From a checkpoint of a small transformer trained on Wikipedia: vocabulary 8192, 171M tokens.
Each number is 500 + 40 x the weight over its row's rms, rounded and kept within 0 to 999. Layers, rows and columns count from 0. Numbers have three digits each. The size before them is the row's rms in percent of the matrix's.

# down: layer 7 MLP down (transposed), 512x128, rms 0.138, rows 284-336, columns 0-127
# up: layer 7 MLP up, 512x128, rms 0.143, rows 285-336, columns 0-127
down284 090:506533464517551447511446465546538501518438473515444468517412500512524487566524513480481466427489477601579553479479479585454492576587518446471493484505472506573464534543558478521514496526482440570529535489537467544475505472459468491563537558487512538475471585485485530418510409489535563468466472513519519496457515544505414494452525478488500550478492480567523512507472521505516552469519
up285 119:445551493490479481513520477583516535499477482513587497424544512508555528508497407528519473553510510559538465566451479534500517499533518530461512427510513421522441510449519472490524458484539493459573493507434488455542484535511451540474480463472482512475535489474485424428447532531408504489482547424461450453478527517532450528545397415534486538544535522454490508510454505479523445541557
down285 117:501542509547464529454504503511527483520515483437482556492495494543450519439481509553497505498489437490556466564538486572480523445517570524526494569505541414505492435530441485505474560429453518516521488539536484413450570476557470459464474492522456538539489489418465511487474447510409581508490514522500565571477467537440490456495480459491524415547583482476540438453491467515476526459524
up286 113:498495511467500506507468432487476556500450447482514531554547459512525543458504516417482496549482579517501547517490523535459467527437562522471470501517476459491509523477482487450490471457521445449470514476484554491566537498571550522508469513504533427502515516492437421490526547456518433516562484509586545499522416424479454447569561539510511504479447517559551445460444497496471425591439
down286 109:521523496465535482502526481520486521484439496528509505509386492550507501459518431462534469508519498553580499457505486493487492523474500394468472585543546512528493567501444487466465515474442561479499458553369540574555466527522517447540526551574405589561525519486503520460524490490499527482489498525470551510482466492513490545513453460556485538543550550525486528495565438503478452531474
up287 101:479486527486501473551496534546467559478415563536448438541470429480536525449520438494505495515485566554492505555550469529551433487520498520562483569545465475536486527515450462432491480516553540548526555497550455475483541550480531489457509475547544481466502514489546426481532470536516512493514543455530539472472463525533498458480419561546529512478484461600486420450517462526557520531608
down287 099:458536442489459449482519521495510495517502502468547414500495508491517468482458460471467523493445591549499538509521502487535521425400465475531497516554508485542509548471399575459496570482464485481518385471485609548434479521493520514538422500488500528570541465565468443476467466479544541541520508478470561537411531491455517512505508493536491485583542486461501546528457493462519510509486
up288 080:464471559528525528510528523563459538438435514509522451513492439512437499499479422546442532508469483535479487553540453499486477532567478492467528500525437514484429526461530434527427499493561460564497492451485494498440513449541544453453566481594507520429496481462541532505461513435466485461497530477397527423523509552496455588515460454578514495499460470534516485510512510590518526508494
down288 083:434518453442523523444446525479483508504494517446495510442513451516559527502498549486494560491489505533525505522541481472579432460494499495436505460518454522451466499539541521465570474481564461482529519527507618530502548520514493454563491542534526496534518489551399569659480541518474508471449525530552459513414563503509486456510431422517516532469508481522487503503501471539496500472474
up289 096:414482542533456470524430482524504522537416436490475531543482491481446515551438472494485536515573469489431547364542447495514497465438518489435538498504451494465483546542467522508476516442499555483488467506501583550541511558526436449464555508489494441471582478488463521501451506449490499501472488509509484493546515524457482443550523522574530424455495443475463495506451527557441518495467
down289 091:526483448538529484508464511487529524512587501581510515538598471480519503454468482510485493514488507506567506516516561511551537516572449522522468479503557524467508482421555453457529525504485472522523538537537484524486524397468557541494475532496473548541494562471560584613506520463559455515450451502471568514496498426509587516476484476461562525433495536540508447546555548448518488495455
up290 095:524501509484466470458459517575561471482580458546462493450520447572481503529533424445495499534568543529471503492455572416461505522486519540482490517496502565493521479512525494498569521555481449475560493497509481532504492535537568529530484450542500558504493523543452386445584583481438510490483456501491490445490478476458527468494439516487514497530438453571534507493447571552521430550486
down290 098:553478533529493452491484537481463531403541480478535521543483511442527528487466522501549497455446488490487533464508499553465491526455465436531581517513546432535484346532509510523420516433490537524593558476530431499466549482507455489495541466483538547496535524422512537559518456444581485486488464557479509502518472483543477498517402543538516480516503489475511489487509514574448465474452
up291 090:538496455466485437486488479532492524459558425522469476515568464511485457512467492459435460540473501589479499505512485566490578528411535496555557505548512466429503495438444519484538547489505441498549486489539433585500512538440511561523507484486509435503511487413511507477533544464559522460534483487508486555574475430536468549548467470557521470435489533589499447492483445534485460540487
down291 092:439453475506496453530487480486416504424459515513528484530480558538486475453527472471517479481556515485480539491433497427476494437584438549506451580494509500607489463537481505536396452517486549506503530510479555443465430505504476478548577463533481463527533499493508508533458474487457477466442506519530544479458555480512540522429597409487472511533466479524593504498520538505542462496493
up292 106:490499534514447490501533503473494500523462500521498493473481522527470418504492549417511587556463571472559509499483431489497460517513559451461550479464542452434521499455436578519482531454436508457408417471552466513540531556526533556453480507614524446478498472462533471466515500468567440537461517545472561505470519531468501465457462505492501510425588493495557491497488505522499446546476
down292 109:501537476558572478460446483484452490448504512537539533544421485473548507478508538506535520528571555520553460589513517490562499519500546528532518453505500533526505547514551445576482592536510461573555538508496517518486509484498523455509502548455513505510537537482531465399434481496534515554487489461577476526441489503567554487459493519467594523494449368468447464526511482484543489484510
up293 088:486482516452434446549507494525546562504470544486528561450517521559519544555465465523469521530576430495484483472549569477537537452424442445497536467484477438504498541524480519423524461553522473567479498408525515520490476497502528505541482462535556502541535566520508552434519422497485462482560558553552554495552518497585499515460443551454495524447507530475461447466547457457479508491455
down293 091:483447405575527477474442447553462501437509514547602504482469487382561455488476467413518447539472540551444502526483476496464471551515565453509530548507498512546482482508535491494463472432448514457485416500496439468547518466490509533516479540463460488495549527454513487525551516522487488496427532484520437541480520490468529459445548545540519521532469476526458532515429565507544435515535
up294 090:495516486443510503526460447527538519476509464486560515467566468519480548460510511532490509570553491538494482460464554527470516431474474476572530540449572496453563522459516548510455505526524454423522459511576553505471463514568544451559483464540485551553519576428523482438546532478498498530524480456490506537438514529525521442515485468516539500565609454480542426487588510504522476578489
down294 101:515507521529506483467495512516446491492524496434462480514437554452496483546463451475526397516450536486408543596466510465523431483536424546538554448549444444562544516450474472490471475467497527462535512478442488485526429508536456499474497485513580502490475454511439460393449551490518465534463497490474576445587497529503494511493535474582558543523491520469474520496464501492459523521454
up295 102:427516486490442527458477446519524470536447466487544499443569463510487504568456412506516554563495505469548484506545474582549531584558561415458612497516505487482503526448460462578547447529517515487504507499482522574463486478496445527497502470464572502508497496526511521520536471471428506437509546527500523492532464519432487524494546480508433500474487415508539486541551465466509467550431
down295 105:499485502536464483485601548534481512468491521553551480509549483447503454446481509508395493508521521546451558482530500493505538478512401531511521542491561550527532461559531522514459533481496478450546452568485494512452496570551483508501487477479473547601576539495450482578455419433517527499519470481484486521585482538464537397510487553450453507567457480536483496468486491536472525499550
up296 095:579512539431602461494481525555464550516562503573474493522538465576423482495489462539528454522568568545524447547509581472558435520476545494480494499552552554493493516541436446518506522533492532546542518479497430463476472487503436515449533481541495537530457452457566459526501498496512544445544484512544475480514506527559496497478530494547446497476466520538407477522444455511520519572533
down296 094:526572499501518499423493510520437473474502439436489454491479471419498462418508499408512492488518507494439572449513516516548513519517514416494484527496456512387552568582573570498469504468517502526521515490612530496495518558471466455503445523550544479439458483499442507512436526496486553494395483477461544437481475484517501523490513494526531514502521424458502485566495490487482482480526
up297 111:462534496529475472417514485484537535478472476436514479443503574456526487553480433439440513537481552493467526490461526523481553582488396493492440477508443586442562535447459474545495526461503574498489446482441517530523523480437569540503484444480498452466442510500516467442500500521449477508429497469492541452500452475536518500442443494554468462507519473515596501547516552473531426499521
down297 109:481510492591450526513500500519530535527561542490496504516502525500491511447527498528459467506541508511535545486462513582521531449545423392418488482592460511447543528507529471454413524526560479549505510446505529481590491527496547454481557477508430489497469516509509469466490508488500471459519524495400418452500485577543513469472460512521578497547569466543518529530474541553576532522526
up298 103:430538480494425536467505554463486448533486475482466496480462471414572523498532499512476512554555527467438444442529517479539500505410472553552505486581505567446521527514556527439460505516502467520505432512505558558510528483495491511499428530443496528490510496511504511469546522533532513463539487588499469493429528449466443425490519494513568554483457524490465433504411492530531502613521
down298 104:495473525514498499476483558517483543447529526476516443580494442550497473571498524492504434489497511469456547456465563473457471423433595485472499494479506524501526479517471449437505524468511497534599496512536469582541468458497534477536427552445485532465556530503550539583507518523594504543521496522549489511493407519459513516413488553507492493404473552476479473475496533465554475495446
up299 095:527502444503556481488498444535476534530498495481492445566489535485551458572459443534489527531490474507579496530483543476497467520484464519407511569491464467558573533458466542550500513549485562542467409506569481546417491479446479432587516491418488554540501455408507486486486529486423543473522507499502535449507471494473459490478492456543441475526488468491509477521417531444458471547529
down299 094:452560464608487465452493458565465517463478519499578495531514492556439433463464576472508453461551461513503538506508462475528565414551547498484447567521507498504451510544510487489501443528465509535507564454542450482467457490471483443516535542543473484510526485567445431482499477501509475518482446566455563454508464476433572493428572468444529543527448562516515480528488485486514542517526
up300 097:459494430493514476451406531476471466508464480488449469496503400506456528551530455507529506530509482432460511566515519529517555500517501529430520476567469548499459506544486531541546512512502579483500542502469524454479516447505533468513555465438406495520512476423563421494498570498573503463489472491427458474550512572492499478439511550505543441544553560475436425480514497539561507518516
down300 100:528482512530495477429501523460498489515508507526488436454513498526512493532497488500529466458499467432419520497505514502510524439479466551485467494499525528500478569532433521520556511581543482559421518521521586482504462462505535430511528565510458519599517474518544449646508519469512482376433471531465458504537496484433479482423470479516566502505518561523451485492464502494532514470427
up301 094:528533441476465460551474455452547522534492495523519547517467531475527512451516553540401482536517495495487492453474482501453515550499557513436460557511570493450495521409464535460526565572458476512480485472555485572523496454489505521505537423405483415557476508507498532495478502476534480482475490471548462472423532525502490466471510497396412520486584462556512434471545473514469552472472
down301 097:535574527529471497571497537490499513504490469514463508452511502537535481422563546515517451523555458451512531396446545433562502508525480492539524406500531550518468540483498588545503520500502534457514467495563491573483538454486542483496463514512428519491513540502412504501463429420590510531475546524501491520453504523485497499429506419423446552491517479528538457504480507520518532415539
up302 096:517537452468473520542445586465535452521511453447506522521460517486487517477520548453474455552560462518436470438534527549482577474502484404414461473452530493562478553531591497475485497480510470460540498489457449480522564491467517472464526485492468431533462574530515412453476548549537423503476535561555482496446454477507483433577526488461529444462460525539488539495474475497518487513519
down302 100:501483462547546493524483549454458496485497459515541537549442533463461436488495517500476443467551516417395530476498550595460534475543444515455462493472494480563497516514528496462524454559536523539629400418490471494541558555454551494531510563468491491444473528477505486538518571503466448532469495502534522536499460505506524477473441448465482555417453517468471534512494495473488535502501
up303 105:522488516486456444448458525495538483470515576459476523521484532519539497468550521534509561502533499574517498513438452503471527459465592453478422487488482549464463524438493488405507592460530490455474574448495509547501462510523463464502493479450488500501559545489428537486496504456476555516548563489555514450539462588518560498552522433553472391528456479510470517529532459497526499552558
down303 102:525487451501502477507507562494564446532450500521443464477514447467492459567487479510470525523522453569484508494466443490466508516467493415539477531493550575491455526566562478509529476452410501568530566485427496514490513471518529417516474522486528507465582505462447543516526516477503536485466548503561552615468551466461508477464489479467406441478491534544426417476463536489501473473510
up304 095:491483476492501529493517417448531418571456537439519537469540448452522488491499536471515516586547500446499482476511506516567584559493544547451493541439543498507483471546481478477490519478438496499423525512470456569516453513440522506437486482548487558499480506566506480476532603449525486584598449532525553547450478506446498501514536519479472426478540467557535484467481501546446490509477
down304 098:542509527499552497445487521450406547455501531534518452501538485479570512526559513492468470422463459513590435516506518542543509500514510448564533506508511489472491457438510472532435503533516441551488495502580500532471527532450523520536613570451521438525410499479541521518529464525561472484511515516568534427531504546542495511427449500480534523560563461522514537561465438490517514487462
up305 097:462574494480517483461450509469566536500495542472568511479506497502420539429461512415510539520546484505530548497417531439528479511484544451512509468481510525559447537537519569464523448412555500485490482530566516456527463463467498505464519471486499505522523440467439491469508571556399466576556525551504534469503546489550548504454503521587476549567510500523516537476503533461436427523492
down305 100:519537509536486478575428447479524476524477570467504505468506417453496461575515519544497479480540437511496589575567482445536551519449521457402515535514484487521525466475457497486486490495512461522468540524498507626546461499484453504459494497545516451450485520499488525380505511506451455518583506464472491455524507504603476521480437558515468580471485489464491462540515521491471528527506
up306 092:533570390485452525480530491497443518520488530575474503458603471519486508488557485513521560524454504452518445489582568511556508520489529480538540472568529523504494540482516503520519538483573470531529502443497412548447525488484456501507547477383449530466449463545540502556568495475528501527538470473501487440517508527497451560439503515584457485525442520517445463540555507502475536515466
down306 096:525503504459447497555525474524464448455450519517501461523525543438531483535513556498517397429527462533535495530538547530516526485481473521532532468461460558502572438477555569499521416507480493501513406474558485513452496547516486512540430468558482419502454488524521541601464515538538423514492493468434456516493485563576506475518518481555506511523486518534485605446526470542480538462518
up307 101:508565416436510483518420471517464474523466522546462493464574493543525462541543478531501523524500503592474514584505528533499568473501471455500502504490472571529538517485516537483484467458490541474493562532520508526541512476509544468457452433447492491474507525459504513460419449526535498539467557484492440501458517450463488478518381444489507438567570515549395487515573526563495479555511
down307 099:519470502569506478504580574479483504423509524460488493544572559551479514496498496486499450474441527423491557499577491545495475523475492485563553497473532496530448471567542554496450505476418536504563546537524499507453491531524493450430493443520473467451458544466451466521475425463492492569437474470478573532452457439422500452490473513456478422496544483513480483472432444531560498491492
up308 109:502483539475518528546499518543532527508524475534520495460525470564501515431496514494496485515456569520541440515489529485515505449521462488444570508500454430584472555450558532455457512564436581541473472455525522511427566487486505560510474460539496465563507476449425496464481511583436529514481523471493547559467430483568423524519496513527555522415482448482472520480504440427547484524558
down308 104:489555468530512518496467455471466506543505423500492516513435521521532517467499569478479476479507429525516388529581457541476509467404441556518547515477483445531502542496513480538497529520524471586479447482528545466496459545503503466466493569528509511489422480488438493522533540513524534599477534507506521572512445569457552509539555507486538478430494423480478453440439531427477532548488
up309 100:477524494513476503477476480516476442501496448485475654494501491486511554531543484469493526523496523498485428502469550458455494476485444553456563504537419503501469574509506576516461455411511554458452503500438502498479481536547485430481531492450456500556539473500480446477484512535484485507531552490505446429474516590485451462539501547552456466437513493461591500450484556596504481538487
down309 098:555510514531471532445453497555507472490498436519488463567556537470526480453504546447508472438483549435440528531473478506440542471488486450461498467475493515523488516521465516510486568384531503523592550508467478462444486484486481471611501521483498513552522517492445504527478424590544504514495565476454461532512480523518542476514570503469435462435522555544546461503479501524519484544380
up310 097:518488501564541514420424544578563433464438459442450499479553500469494538408498507515554540517469470522490516502481405561452477525493476537527470433545466543496452507449541467485521551480554486477542485449456500515480529529548556475463595461444544476524488500422455428464530506494497477543526588498527501497497511512553529488501481482482484518475500534471516550571515553515482501524399
down310 098:511499520494500469551503484529549489506506458523602525507504611497528542523540525519436461512520513488515540508504462458484465410531416513422527452507492549500515408499487475496509542507402483551456438453410531509506497534528474446534585564473464499482501495568515462532491449461481442551488559532466513523504543482518553544461467457501540492484476536474539424441497555430452464500494
up311 076:566528547535553540480505622478509483474541471591474514539463505463492446555541468501541445476483541515544504561571483534492563566524496519516472516501428529462460517455526429492525559467498535486437523460516426502469511513477458486514529505469568419453533434483550486532455524431544556459495485492448493446479506466429485573493467524521582494485458497496539531463584481510468509502512
down311 083:518526468475481486479479516478540506534497509476503540468528557533524516447487551538481545420522497480464542482482561470498521468513462428494483517488526500445506480534524531424535494491523506524519474507558562522493505479502503461533488525466472517438490476521492562749492497507537499495558554517515507502455589443518457459481489480512533518582572548449524497443501506543482512508452
up312 092:512468524432462488450515562515463561501501461459559470456550496466519565530492487525444473551499540474468517505527561519487481464474486490502539547455463437555530529507565522474417550521484480489482503499535567440451581553587565489455494453489462548514524530494418462527511458462521537547509494494482558469519541550570471537451380532504490494564482497515496497512457407481497472569531
down312 095:439454532487464504505537509505579558544428403482501415551534564479465513491467512470513413524536535460475487462541498495595427465519523471524544540505524474548482472450467481561506516455490465438530518577459540454500516479490543460495524493530548575500453465494484477545505513461530481501492453516483522559509580496480459472582537466561446553466557522484525574509523525510438437533490
up313 097:544563478456479498544470524528491502443452466474506601484502542463525570434515497480503501543505438542551518498483506539551525526551507457470559510466505574508513502547565477442519466511510451519536499460485509518520513532536474510473483365471475469354483484434564547499520468451517458507482486512545389499528515498523462570501421520510495488464507497465443450538475514553484531510534
down313 095:485535485508549535495538500456497455452464456496448584546526576432527441445500511502516440420544539515507375516530485497522466513538463524461474495513420568497514423480554522500505437441447515519507507507524555475486501477513490525505449552543504525514524514464475539590524547451560530524430451528465532451481523491512492541390527489420496503566486477459519559462480510524513521454476
up314 104:481468478440440485507416498491426513457522550475563411588581480480591477511520520549488498522456495459464522489512497494604519462546550487543543533512497453498554509516486560493467474574531545436515471494520522453537480443485488557501502523480489457498569499480456538424592501599518460482494524436481544524478490441510524511586460499510512491556534507515519519574499485467495468501521
down314 101:487480540544458489516531451429474572497418512469532519524488525574455527532491508460446483517501494596542464491529558509458471513496474449491503469560488468525508454618489536461497472442596540482494509469464551479445440492454511552449487535504539414563410493436528497525493508512500535504531509527533512412573521474473531528480517497504573528446468455472557492483522576495471543480491
up315 115:494548441480492504534478498520543521473459494525496534491538564472563539443542496496449543539497504499510416503548519551524602448569522452548537498548502453445493514471483431508444505536468454416521544478462544609512440521477516522482540456426530462532549395534539529470545499480484528448561501482564476439475471483446452535484531496557480424485490502486466437476500454517485502528498
down315 111:488556494552473561588535498499496481453510545515480451494432567455482475500497561512459519560524514392594474523472465473512523571483497515489538468551502546490536385470518574497466458471492467532472477493460576488480429532509553509495559477578586464530548528569504451568450484451482479514492478484507474531524540498524508535487504477476409478500475514497415469461495520518475548515519
up316 105:509556463507546490472489473461518485530511484481500536440540486548537498503526451434500565537422506535570480515470429422451532538465475480501542444512543531470516511508473513550463521461500527449465460537529570543503547483480511514482474508489410446386537530490471496480546563507520500405564478490446511551510468516465429506454460568538490485566588487517544452562511443439500513536464
down316 103:460465503495497463474503439528432470471497553492517546537509541531500454413462514462475547430521515528508426567516554455526502455487508485521519502535516547541472382451503540542551533502478453467555493577499529469493448482527491561541479490454448488466428519492519478526509496479445451470502468501557467582553447469503528444425464454480462488541447445549422483528551420455463464511493
up317 099:482530500474530511502454500496541502492483582534509531512574413457519423401515503549533483504511516447510484507491461522484478438455491493497507499520448394480572503457555541485494493507527558482501453462480513551469477596462456487478487509466452428504521505447514520501503453522540458560418494489443498482466431538552547499470599452581494550527429489524459475493514450456474465571487
down317 098:504484517558497572542529464542474521511459460454472482532475565494522507521480441488458453522492462484485550523529542452554490505427413536527464441480507469542502498513459517484490464571545497581363432491469417477506453485493460459402478484539517507473461433459460479516522510503427498468461507497497456561483504577463492543528439493523473500511491535433574479502544464571522551507472
up318 109:487503511456450483520423452505557472565488519495590453518472470445477535572565475505479502520522449551498507458492476557551474522457512513558530567531519485482487505480469467434517476527493469460445513494520485529562519521480540491558552478569454458397581473493539450461581525461520535525449524491437479509463513511518456532537526464513465482520534493434573563508558483510459461618512
down318 108:489480537491517523582528470480469457440461468492550494540502549516542536503483508560427475527483446550481495491521493547495519502469415470491498500517500563447463420608526534523508522496546528512503533514569538486511479546456505573558535502529453425540501515579565452608444435498464487556468518485550495476583449513511475514534474499513482425518540445451510430471475487441476511540480
up319 090:596533501473508510485574495519512458523521516467501500514496511544436503449580511485571511527408546461495521572547439561477491497495458538515520492459548422492462513524450464538444568525539482574526504511562499507479467555508474567486528481489534439402534471498516549540550496470477477474414564500430507465492459430571380492477499533508526481501486494530471557513483500506475474480471
down319 093:427513551545502482537560515520502478539503502513470499462532536500475539485528531484510472482536490421501465545494554470506488415460501518521551445475412486494564468457426543475514497487490501462442506512532565481500449475425534492465477522434460520487540480580457491689460557488513454572499462478546562559528502565537502489488536510526481535504472498478446519467453543483487506548493
up320 093:444467542518445420502495521508488552508492558481491472481553453491466551511551545495476514524529464493558545485537485458473480516486465567477490469508484477549562549391503488417489513531494553474542473503449547518449554519508539533560557442485403492492486459568454547499531434542481514487535565493513547469555490464527442530489514524460503501426455501534387430513494428542525504550486
down320 095:468476540515464439506552508473532475507430480557554557495535547405476468560521438500458515473463411473543508470465472581475520475439479486522437521466591512507496453488505531549539450509468488507539438574471461517477467506495539543528466520545466475504421473435533523567484472538485550491468450505513489534396496503459521469523618413500481482455489499506485538497497487529438471512521
up321 090:525524551436499462476502525419441545478484500545516475489507474537415496496537529516513497533516509471473588444495483455457501491494457503458506512418521517505562538574590525462469503413445571503483443466456581441494490526483573515529489538552507556518476516513435428450439505535485508537521520541450514467525495510469503451404551471491436399448517486496491473512484537517544475501545
down321 089:524455475504504484475480482565563463482560494547510420539499484491508494485416531479491444551463485483506515556513494480448549576549560506478568466532499478560486507439482450491466545564476465461587529514531427524538526473428477559475566497427472470472544481499543561511539526451530480474502460449550515540474419506534519504593488532529459533428485530579435486475475477487468459546490
up322 099:534463557405503446459494485479517464483478549442466516487527475469503419529456485495488556521493555535501457502491614523499485548514496488537441455523514441514403479528500489463519468494549433490512480423522507463494485541504548600533555517492505567483513442488569461485473528431486449540485583556534430520541502585508497537503502452502496536481471522503501476602493461487513435476446
down322 098:475482501572429518434547513526539473445483540477431472500519563463517549502547464533600510543519462553520532488464421472418481485493496534530463519520484521549565430565535532460440499531519462499469462520453514509548540530496500511506555467432511463486559496474407441575487591477501521431534517580502515547508518524520530471492526544520479479529436476539484513465481593536477520495533
up323 101:473503482448578484482440488480514536508505561572560492487511479542581472549542538506415483518440495485520488496540525533476505431463497544515518418571551547552477564517536456532551612482537489558482552485469457533620535505527487487486519529473577554497566518520498467467573447461503496457440503495520470526516510553514493483498471529522568480538459510511534527491502464575543539488469
down323 098:501479567546429463554479441533526487513465484470541558441547568446454446445482451481461573486549505524482488472497501488466504546546484531488456432474531490513606465543381503533457458537534533473473439485508481560473510535492566575518475566521480442486497558518538512574494433440515522503535473565555492501457487556551456466494450451460465494523477544530482515501469528504486471523475
up324 097:419532439450448511556442500509488485507456509570464501472573516451525537576538453515471446552528529493440494435520478512471478493520505444507569530469387516502448487435450469489457490501513482479479494504504549502528506478549457572479501402504528515476540594526480510481555494485512505485487532539480491425448446552443485601570539500504473515431491453489551517550554517504503461521494
down324 101:506510488523448519542596543486478507519467507519564455541496499504544521413455539519454478507431578361453498470554507511443520545489516482457573482511494496538517465510509535484514564470463525518558487526493500518496507502552459485551478447515503506574544517504484433534446355459491507497455473536480576545525472566456483497500504552510517425503544512504504547524434507546449511471511
up325 107:403551469465494499523459446472496487508470510471507501530543525497510485516423477576472475524472488453515468523492506509519518602515469504478539538521470458438574562502505478466442489423448546471452472467434533518519564431474561509474503477503519543479486493430457435454519567479481509583461534496545521485530440440519476549557503548582498478474524499498537479508475486607512467491603
down325 106:423515506463448502461511509473503499484525519501546564491520512421471444510426497538452504507478504561474588504532559545526550473506554554501550434578556464461413407531482490461522583512517504571523499467474509493512515502480491505508607510494515424492512570419502488501493548493538509522503449481499479426545542455543414474481495530478453471516493547538495464506512518536451548439548
up326 100:431510592550462471519522523505498547507503529515468542458497449548509469515452504559421474532449461484578461447488487489564559495513461589500485482519500516496428530451444498486567449546544435470466464428537534503525477523558504450496557507471497536515544493517578552450552553472430531496474570501532537384504524497473575517471548525529498531516500473469559494523488503468464505539541
down326 098:489502510495468558499545558481483533424498472484571518461456509462504487481489529536474473503468481479409613425527481504454434488472454524442482517496497483500425458484505587540495550482498490485478464533534496542467523523477538515490478551509596497426540571494480460547547448515499520465505538499563512578521529466576485471423464533480552494556431432523434458470451546461502525529450
up327 098:578505512491532490471456488456504462480516496434522454485482433569551526542503463485400573555461488446543472441540502573517493529480461453453534492464507513558485488500486537505427506466456486452506480488541494567475436502464545514528471491508465499517514480515543580505505520492450492470488444506495491568413454518541462545548436481493575487522498492539521566533492446426543620542448
down327 100:414474516527533450527512523477483501553493505496478461508446542520507504499543480534439496425550490549502480432515494518505524492404542465483440474576430528513433490498484567524445449406476532522483405509497460460461529525491520488556477557526488543511511533486538492513474477492453445504500467513409525514528496526499563540448536565504529416440481520478481461411497486473533597463435
up328 092:531534552496526513490505501447465462464546454482471562453530547441507503482565491513518453543558512547479436511430462546526453549439481539463553532426475603539546489478471439542509530474526536500435513509433488471452553570484531528481470517488486533543545541478485493461520478600548522521476498514441487520431508492451477481538535562537480453449491463457528522516459460552522418576547
down328 098:472522564537543512450507521479556457471607467487485510500566470463469486478505534476515482466525497525464502558459502533518453490444522517503496553519531550534512486514489422534475509487506533564510565528510422528453538512468508516500550566525581556480455456472489555642546417568567490535480482512505457531456512468541469454455566516467514478481567524499481547491507517529467412564470
up329 097:479495502516567480516483546493404493483486498529495511503543538489490512408608474543532460541478484509472498559511484481551460464453500512480502488589544519471437508554535490462460485540548506539494546445550532463549459493540488503474488512523420542514514528512475451480504439440390512458486457543479523493480503535478542468517499505467524425597417489520447421513443443440443539549488
down329 102:447451473490446501475461499527512517471510591543531464476514489476533458473395464497497430439514523606485508507461534521545497486544625501551494561463510505549560470472468495475527490399584564499570465503495503550567489502493495525544545505541520485511476498532477507508527487477549535489465488455479479452507523570490472508467498466554443528552572427564514513568466461541467506521520
up330 092:502526460459467469504462445523557465515559503584443571450467565507463553539516510513507520528528531516451483507539492558463502585488436528489526548567484541519540496514463452492455490546549587565494495477447483494500459457514490450538517505467496473500512499458488485526446577452536588548484489399531470463518426415546537479494487455502521531541540427558515452539547508470506490566475
down330 096:489500504489505445538475504472466520488486460550473468459509526567497531458520557491517476480479496586458561469516521551529468473475516480492451513529479460495497486525482542438409463492496543560491560527491500502486470508526556390552477559469508474492531504535491493595425496496555550504513524427502546499481442479535587461497527503481481568559544461584461469453578591470511524563416
up331 099:561522434505505468442534457584467481454484525556491484525516514426577420488474432503484465551491488517448519586499499455588397496529556534470530532453517488457530533512421497504508481530506524507547580488487430535484447532442469535498499389454507486468518439479532490451500479531467511540463470515491562483507423478477478516534443454517449480491465490522462483454483461460431485509510
down331 101:519479431594504477557472423538482482427505495556478458458441506473486452492440582453517460500547458498490535509525445528486540513512496494546463496537490545540453435463489512471502525545430485521460425534462531416549515526466483450477507586430463495483504538478549456573501501498511476485524488457455462493440493544441547432442539513486485597521521445451527516485460541471551474472541
up332 091:518492504447509419523514485567440593475461541516552471519530518479553511541454396399501564542505443495540447471447540492496480586499476490434529522534514522551540511531484469481554512495453514520517549523602492468507506517449497539545522508462455512500522514512480475479492472492414531535543566511500503527566497610542541440477526513532444455430541524522524510468463487443473524494515
down332 092:414460495520497511509480493474554462518574537450461516499478471487494471466518454487497466565578508562519532497514471464483577525516490519505530484532428583535452527515495521542448528480490550473496461611469420534509402496428510454526455512506450514462472519528517446564493551486546469531505460484487464537377462494560501497456468531515559478485434475552504473565522419505476488523512
up333 112:479549463447489515503446536456525551537461526552414531471487509461524439463441447502542511542516514465528493502482454436472541517498452501493503543500469434537496480445479504554528521424472459540560557473439458528564557540475563531499512413499478452484512483523534462434545550470528469536481468526424431478480525481520452519550465482585477489523441450502576452511520435558499511576467
down333 112:507447499504521489494498475438473489509496453541500446494524514510468539507468514532513481546513469522519463493576521495631567526588548466455549645481490492488512473513503522465496491445479511542522542546566476503475453480574515485511526495461503452501513524497546510463517522583521443500502512503509442559485589534484482469519509493513417461557568595431480474577565462461478469520500
up334 096:520506513550471511497440452482463542574495565451502516507495512568456548467568482528591470524460584515482428552560509519485470539524529498482547499451506447444487510458454430456509500512547458488500568486470504579480497502429446508527508468472485477495487458532546420482492512468500572469504440475533438562449379474465515593518473463473458525476525512535473509469463481458528458545503
down334 096:550399530488441491548533473559473498452488543435502421525473534555506491488536541516488448450499478547430494508469478520466539496503517529475485518515530447494541503447530557555462446525465532446460512470444532539470515531450509453472439490478474493482465525529477503613462488464518552450532501522499511523410526521531495476469500510411464435455541525523478466463517612495573535481597
up335 104:472511514448473430447430399596543582534554567531523491495509491522468511493504456425520507499543539509481498467518560407527451506520504491533517461573506464523505559542436455532454482449493474516508469517565561502496519555517465465473522505501406507542522450535472573490564487554480477497446521482460556519499502547555513514486483517535502462511458474447564511476516484548479402555489
down335 101:479491510514449498607494561499490517524487442524530451481627458460467486526477500455462526503429586488513492517484540483540446511541500491550422464470434460463547470463463494620525441507537509555451489504490486518508516428488549472487495520536574532566491506529501469504455537493493451475501418481459472512513509462388555500469489519492489439509433535504517477462582531488479520480502
up336 093:515471443482575484453440524574512484480556518497458510486528494437581559504550490536424529523574492506546544493478547571561483476444518478546476579466523471533552532489512508477496532441429510593495491510477481474447480511502502533475518462501524537545548528467455432505599532474496462497562484525502516463412475554595457557529479443508510449508511503478549484499528538511484429552481
down336 096:525481524497512504535486504547471530526493485482497457476452467561508523483485517454514443493439469495462560493490541486492453500463548479493521450491494462509475514488486476521431492476501521533533629528440510499453460473488484470568524503549534558462471536500531441578563531498462405482432458497536499436546519546595456493510550494620484516563520513395456519459509549482422548453491